Weights of a small transformer language model.
Size: 4 heads of 64, MLP 512 GeGLU, 7.08M parameters.
Each number is 128 + 32 x the weight over its row's rms, rounded and kept within 0 to 255. Layers, rows and columns count from 0. Numbers have three digits each. The size before them is the row's rms in percent of the matrix's.

# layer 3 MLP up, 512x256, rms 0.0679, rows 19-82, columns 160-191
092:108126081137127071111101168135166153139102153201108098092223056123133170122099100155148121140107
088:092063152065091107124086127097153128140145174131138124140152134183162138090156152096142101136185
103:115124135161121134114147130137165106144142150079169146122154121119145138044098102132099086099094
093:093122130106113123149084144111053092158169094050113132114115115155165147109115148115169124102134
107:079113145123126088136189122145151095096191196081069118117102086128131144160139100094153191210159
089:142123161118171145084120103157228141140121041190156144172170091046135114119117126122141087159141
104:109146108121138112083162111117084140171198089172137057182111119121078133136168066127200167112185
110:127104131075035133119134116128114145128095127133131113107153074154135156142120137135192134163162
107:140133077124159095187125093167176099041127111112094153129134125051180122104155081179132078105087
103:063109110137089085088120144148124072101141078149121135129107119152155140034154139129129085055107
109:107113158163097118144123137158161176111149098191147107205098129105131090170172036139135153102129
100:124092113083167101105114044116126119113104147173139125137121116107149109113178146097100100128094
105:129097098138087142172034122114097150073179124075145207096175104139177106094140075111135037111103
108:095132151129101134140138154119121095182138170153148147114117127121139136104128113085132178144170
103:161207205120103154104107095174096099147165100107190160100171176098096149122154101128089106173158
104:100128106056098111076155143055156117139097110147140083151140133096120041155130073145148191155116
089:167124114166112155093060093122114172142134143140138131115114136123111181136162152089155153144088
088:093127171144109107112152123124100139095077112091083124130093108129151149083107128069084133135115
096:115124120097121131115147083119125122084091150154118082152138114101160077147132132098131128171110
099:094142102136136114080147080154171185157151174144178061170144061153149118108133138121134108130165
104:079068089127144080073098143128160124105090047135102141147183111100173130116117119115125051149140
089:128129115117127090158147227151127121123196157151106086171115146152138113145127135154145142153154
097:129157130113101193149122150138171108103126150103151103228094107139124129078131098149158156156108
115:188107153125132128132187110158092080094114137100125152129131094111152134140122140113167074144166
085:191191140133176126167122132132127088144120091111133129125149084098102116133131155097104098164122
105:131128096097145098145139153043115164135124112152133197184166080053104097129148100143157124106128
102:082154058128101112192136127112142108169110113181123165158154126099164141093097129162089139172122
109:154174141174098129104173108105191113168081137112126104076067152139134128177171170175108068128153
101:093161147161124123092177178126128119161135079138131138146091175174141160103181133171139123136087
089:115100115122071138087154114139087212156108070118089111117070079094131197147150145110069123132126
112:114169171166097163147112057164079128122141167126129172101119161150072171082150130161123132135121
101:136108075098098140100173102153123155134129090149127145111157099134113084121087195088065146161111
103:137142122121115144126113126153111055141051146104137202100137158156155136108139115146073076159124
094:158095137133100199171049108124141131080121134120128107156090147103147147150103174079105094197130
108:108172064126126140152091132116164104146168109135125110108117089157109149125060111138129120120167
108:095076172142161172087109120118128094090180152142233115132122139147143094145138155108144160110139
103:145169099125118144109140191119078108081059161115130136126115105124120176194104155143174110128122
101:141190136139118121192158107156123096131149131120117083077141108078117125135172145132136112103117
089:156124115118093110142134096154149179127084140055117139087089098095144118116112134062091151062082
099:167109198097108100132077150133153133112190152048120120114143121149141153093148122137145066098076
104:126124158189113120076139123064130119135158157119130094150130080104123168170099130146146113120139
094:175093107161114170114042110138213086198090162081154174145072141143128157081115111118129139155133
106:155126064126104145153081153134140123129132128123185133124077095124104070104135134147140117121165
093:081152180158092142164161102139121055157096170146097163118136169174120153129174114175132134114099
093:101171112079175131068133117078131115128122100114143118134164074068160092128155160118142126159154
098:195145093115166172148135168096093081082155121117146123163130143127149069094099120132138115152115
105:171140195131146108173136216099143118145083149123136123127121222176104114077104138115122176063169
101:110150131120109198127134144163077117146065081141155093134161126133062125125160146134178138127135
114:162107185155123078102176139102140075102150158138140139167112158085093095058079125115175128125088
097:157062104152140122161155084153119093174134193189109143139032156155109110048148145124134117101078
094:102139153138068102133127157085098111088125220150118102135120108128124124151134119151127086179119
104:087087136088116094084112079119145172074094171126131131196156179120114145148106076117142152137156
113:141146063086153127140120108110080110092105090142148050177144148167152110085152099154103164055120
104:143080125122127139182097112045091060128107147111164121091127156105157117135170143105197128092123
109:131104123089151126165127134116194172152087141174101114097124116091119132135163147157123075126139
106:090160170111128110170158136096057168137094138178136090143096144111111131141217167135154160137146
082:145127103068099136183147147126132195137159114093078083074133141127117133123104097181142111172152
092:111147178169099105171162100155062174117113086121133123106109128112159154170108179141129126167121
096:142158116079166116084121108188122168157165096117143149145155186165132116142111170153125060157180
098:048096146135070109134119096100158125144097168140127115129056179211170101140111164156140106141139
094:139102154113119148144153115187110140150175122149168130122211099150160099137113152129086131118127
109:168139126146090099154189152114088112209073082084151134138140155179138181176132119090113134154106
104:129140120174112139103171162133117158125159166148088108088066088135146101147090144097143113124104
100:132147157125110198159198108100180156139088112036143186202102128167145150137095108139083133127122
# layer 3 MLP down (transposed), 512x256, rms 0.0643, rows 19-82, columns 160-191
091:141187126157140137138168105106124157147147129108075110128066142141117159119175152109072124100136
096:144154121117122100149185100171092111095100125161112104193132118088097102163093153154156176120131
106:212072120092135156109049135150114149116141123118114136062097097115130102187127129109127161134152
094:125148181070120113110132136149131086124078151110069130165139134160135182108202187068116123022069
105:164091161139158054130078155091148196099124150124118165126165173156070118152120155134128151032183
095:107135149156078168110065173089085119140180170067116137066151080121100142123179143103130152120115
105:168112132139098109137131147124131154101130117115131143096099150145154168142094125112112124111166
107:135152163098155110180081144124176149115160109124146127174086146124149074098143106168164150097118
108:127153142136113112151173215157109085129106110113140081110132186155112152130149108097172139138164
105:150136118170139109133131086143135128115101115116121137163100153166170163169106150115144133108102
111:121129112166095148104129134177155121120118128146177093088145110152132122146153135135095151172050
103:087129086193155185074073142195111106128101156178087103152114119132087106055132088204153116154112
108:096146088144131129098071096125157166126066153133113085124118150098120153120141128083150128146143
101:137138096159135161119161152091178102175082126162175099108117170080159212140080153103167140114123
107:123106102102158160168108133111118105084171132143128097131116066163130113145097146089192102109110
106:182123175149098167122106159135141142101153097122179159091142029111170114140139170090157134144118
081:088104107085149103190173097151154169133149116180105129132095114167125191110156123180148122113156
091:137071105144115138143049153164142138138137130179190142143148145143119138152098111183121124123112
099:094136132180144227162187161114121141144154135141168151138213173180152121111110154177105090147124
105:141128147138071147123084201169142163158109160057113152135115157139121116163138137127126102120102
104:146180043134114132102105125135153114165150144109170204081088152152142094115099146155135123114161
088:117088123151084149111077110090120146089094121145120182107204088103106117156094094118137144123092
097:081202132144124091104099158149110130113142109129068153109074135125115115170159149127091104132134
113:118116111174090152070128125166194054076114118075122101067086155087167109119129143092130124146134
090:110090154146146107117111099125159108155192158131086141110074111139133151093140154131164139144102
104:177148137163100130187126118151137140112095137117095156120175076110100091116106195161103061162158
098:138136154143127188089127139152178121137195188125155151138082139139135132106128139135186127159104
108:137154147110124126121119151174196126139121137042083104133148132088152169189075157183127178160164
104:180158114160066148123133099170069176101105091119107166139172118081056090168110149060124110125130
093:090104124126141132192154116112182109123086164135149133192112131172187094138125101090095151113102
102:107171087141164181146126141114148139144168172107132131116170091086124077132175082151057109112149
103:109100177110118077160152148189154150094085179160125147078158098111147122085154152100164137120164
106:126122132050161121147119127114112137154167146133157122179147139164110122148134150115161216121140
098:155167081107154087140154147131097108129054123074135119093141137134144097109193141174092126127126
108:159118103121146116167120133148102090165135156103165096203125223145125171117124161118188103178126
104:105116096088137148105126141140107088133147145143145134109117119133143184121117154165121096170147
105:112117136171160112097177080138117105102169146134150112105180145132139085085148091104170114103116
100:148169129151136171180118157075080061118100175126155132188153128099120134155112122145134124174165
085:132140078142139125119119136125133099106112095155133108174088105189140098143100104167155170181200
102:102124171120121172130117161122132134131103132114149098124131209124160090111086079086121138163140
099:126148107155111155163093077099124165118149189103135107019165130096128191098159153131101117096165
100:065136149196085076116063122164132100112120106140055139138128156133133101122130149209146170176125
103:145091155058134138120159078085095133108099120180100109143143137095147107149109169075117102139108
096:185107145126092134110144148141080167138094159037096109109119112121154144067119111073103125187130
089:090110128125148142172089130101133117094148114202058072164176144123123105137140089105152141103114
091:120123123096061133171136128124093148121103125104114116162099127086131109141141165128139106160128
107:146163091126081133182074174158144131147112065126106080141108104159130127101184116149105158111179
105:145120169075129168096084132123144118189103117142138131115168097139167043108141142108103140121114
104:119120118144080117118128102066114173148125103187127109117100151184145134117111110151156129124039
094:155143142211067129077056141184088096129118081114110182108132106122111127148114119178139076125108
091:133177113105126118137094124140146140145087051121132081147135169063091137164073123092134141052151
098:120117138126096158142134112101108121121120108159096109071068084158111110134101115134138100137108
113:168120145185097129073102125138120158164094174147109173095106059199102166178090131183102130123165
106:158102104143105140137166152130114134162155112108089135132150114164116100126122178103149150074118
109:175133138087132155087136117080091107104154129170105124157137103126113081135185113111166106166091
107:149123152179148176088150139087173099139110145108056151136118124157157135130152117165148126183155
085:127162085161148142110136079132151086118048102130132148103132132125116131113159121048086092110121
093:184150081140112127145131122081102118081128142212191205085140188147109143104178125108120127152135
100:120072144149168150120137125096117167095079146181104156185126123115133114155140118042127160107096
099:121140147041076146147076093140152134149114127153095120099115094135142072107140117145055143107140
096:099184144139103143128091194085110120125134149118100147170101108113153196124097089125105147151159
106:142148137181159120127148083187105192154147134125130174121126091146131091154132118075103151091129
099:156150169136073143094090131148084171125128120113151123074115086097152165121110117117118079121142
098:166157124108123102137125177157122121117194109087090084088111071159143143112187169121135154081186
# layer 3 MLP gate, 512x256, rms 0.0675, rows 20-83, columns 160-191
087:107149104151113123183117171087111148130124135132144150135163113118112151129193140178099143099164
107:080082132149199152114072145137110068128109194141142179148132145149132181118166116138130097097169
097:121156112093169130172161145089086170129119136169191134065155155122118154151156133171127111070045
103:083139074093096110170134156122131112135099129119145150068084091142106144109063099128167095124128
097:206126122187098155160105118185084150138135097146076144130162135107125188103121146103100134121176
106:150138112142146141142163145100110124090127102124126153066117123111186132103113122144117138104070
112:117101136134116085154108125118151161141152082091096105119139093167124149099101137160146140103087
103:145089102177176109104143119149187039075138166115207108099125168083103152108131145154151154128089
101:065165137182079146173195120113139161115110195119118153165141138072165111137113131119201106111133
103:111068121161146116156173139129053121072180100178120080089133143129139069140115110158132062137143
101:146108147105154208128093120064181146155093162110117093138149159131134106113041118135175100084120
100:098129078149184126087143117159135100131138082181090147131154098116117147130135154086125061135100
104:120073143106126130067083120122135144109138118127140131092138102165100144147086165080202099098106
107:142103172136119138141185163160154106140159087181097111082091114145056097145107132098156159073095
102:127133075097158110105180126107187120146098152154117097113143107084133135082099157059178095134155
094:063103154120194096152129117104111108151117131189121149117126152125165132141122109146157144074120
091:072157109111119118136154113078114078210129099087114135081138183193075130124147162118125159123155
096:104110153163144152136073107108120167097101148120092073124119107086107131107151127104141135123101
104:133076122123120132108122090126116058156176169155116101134111143102174164151155143078122100122120
105:065103166154104134091080075100173125092141136141134095100143133096127073088155081107157120126093
087:166163115149156163078092168080125140109142138138140118166180061157154129201093071138105153178086
100:170084106174145154115033090092153134126134140164213094147170092144124092102110154163098159124129
108:165100154093100074094121124132200087115122129131126108118150189154122168180154118081188106125102
086:148123089107112148161091155133095198095021118126151114137163192145110168155171147174116109090127
102:171129135124062110151115106157151148093079095117196132112093169141121069157048059126160154160124
104:093132085112179148186166150129150111166122094164138089041156152127183144087099116154134165115120
100:187100108123149168136170151124155163071155109123157139131105103131072127144161100159220154092116
097:123181098170123119121139145070095140121109126164123180170145117179088112129128039144152124133111
093:149102063117120115154137112153120089115166137120134107164163119158175129122135120099100094118136
105:075113108123112161081134174062114127101120144158136185142096111048142134045155135108115071108145
101:075129124103157123128212122117153095058132125120135138153135110163123131144062102088166117142134
102:137125096136113157159115182134070113152122077096138166097117124105126086131141061157190158115097
097:069155054162142107153152140142157160111079131098111104110145110134144162154151127097089104105028
107:145079113119153141097165101131141125125105136193152170132116089143104136090133119138104120104142
103:102125188146122103117138114131123139098172124135143137093165141163119158101119120113193120103128
103:084095134145163217084058122126135136108133129130118148163152155160083126113120083088140105196164
099:135091031124149114178055084075129158106121117162076165117110135111098085130151090106185106152130
088:108101157128093061060114156065138103130134141165117075145089086152053140156101154154094103130152
102:097137138171121149135142098103158185113124167154146139140101134151161110099102103110157091154178
103:153130145085138110167159163133150152109114068145130111142101135158150077134101084141151166127130
098:113083155175112172100097136108132154139102114122080175158136175164136165132126167066145115138092
106:134124133117142122136163116114143134116204143195108136119192089139149088148104127140192074152124
095:177131095182115123167083079064156107149116182118145113109175154132103176127170100158102115086104
092:132113124139128139180133157126144162145125127094113111093131133140080074134129095188181104084091
097:168148095110092183161172096108109128044083181122093170151132147125196097128107155116180166139143
104:101108103108077087164118117173168100089127132103145123072119182202119133109118100089114063080134
099:141102133186146128155109125114108160107117114151126137117170040146134128097107098154121128100134
099:161102050135137183074138150068131127119141123185104088109118081111150171080111128112168167124102
099:120149124137137134125155102137084154171037177108107159106104114118149117124106155123157083068038
095:170117144176179083154138117164118097148166113117110171138087170114147164082125110110104144141129
100:104100155191123120150121107133159134088155144138080102076082158103087131146071112138175132157161
114:130110131123123148098145135133149129109184126155118156127157148114185115127118104136150073089092
106:106128106133107173115122111156195173087113122125112098118099161169105162115163099158177134117140
104:100161099174090158118100133162118062068144213133112138122106147191190180082088138075150092125111
107:164074111164156155090187131118153137156138149135079135170134138132107129103150150116188195099104
084:125155104152119189165139105131136143151126103102123155086168126126068151167143088122132121067155
098:102058118172172101041111122122122103123137093161142130057140148191123144123167155048199132130189
099:141118135140112088144121096099174139123130145126130127196137098158122136109145132143125125167130
098:099138151136122113173084133074126098134144175113080100141132099114192138121128094121167086134104
097:057101106139079157171132093148120144185135199101115133129125139126103233121152114105138147144114
106:175155181119059166092128118123142177094145151075121147154130104132128069107091085125138121097083
099:108126106176082139148145134161166152157097195111111128142127125190099085132105098097112157133121
098:149156108134194149104064115108160158167075099140076129129126175133150123120131094140077122101092
102:161140113137137143197098154096138076139108042111147121129104117174146116128085093151126079117138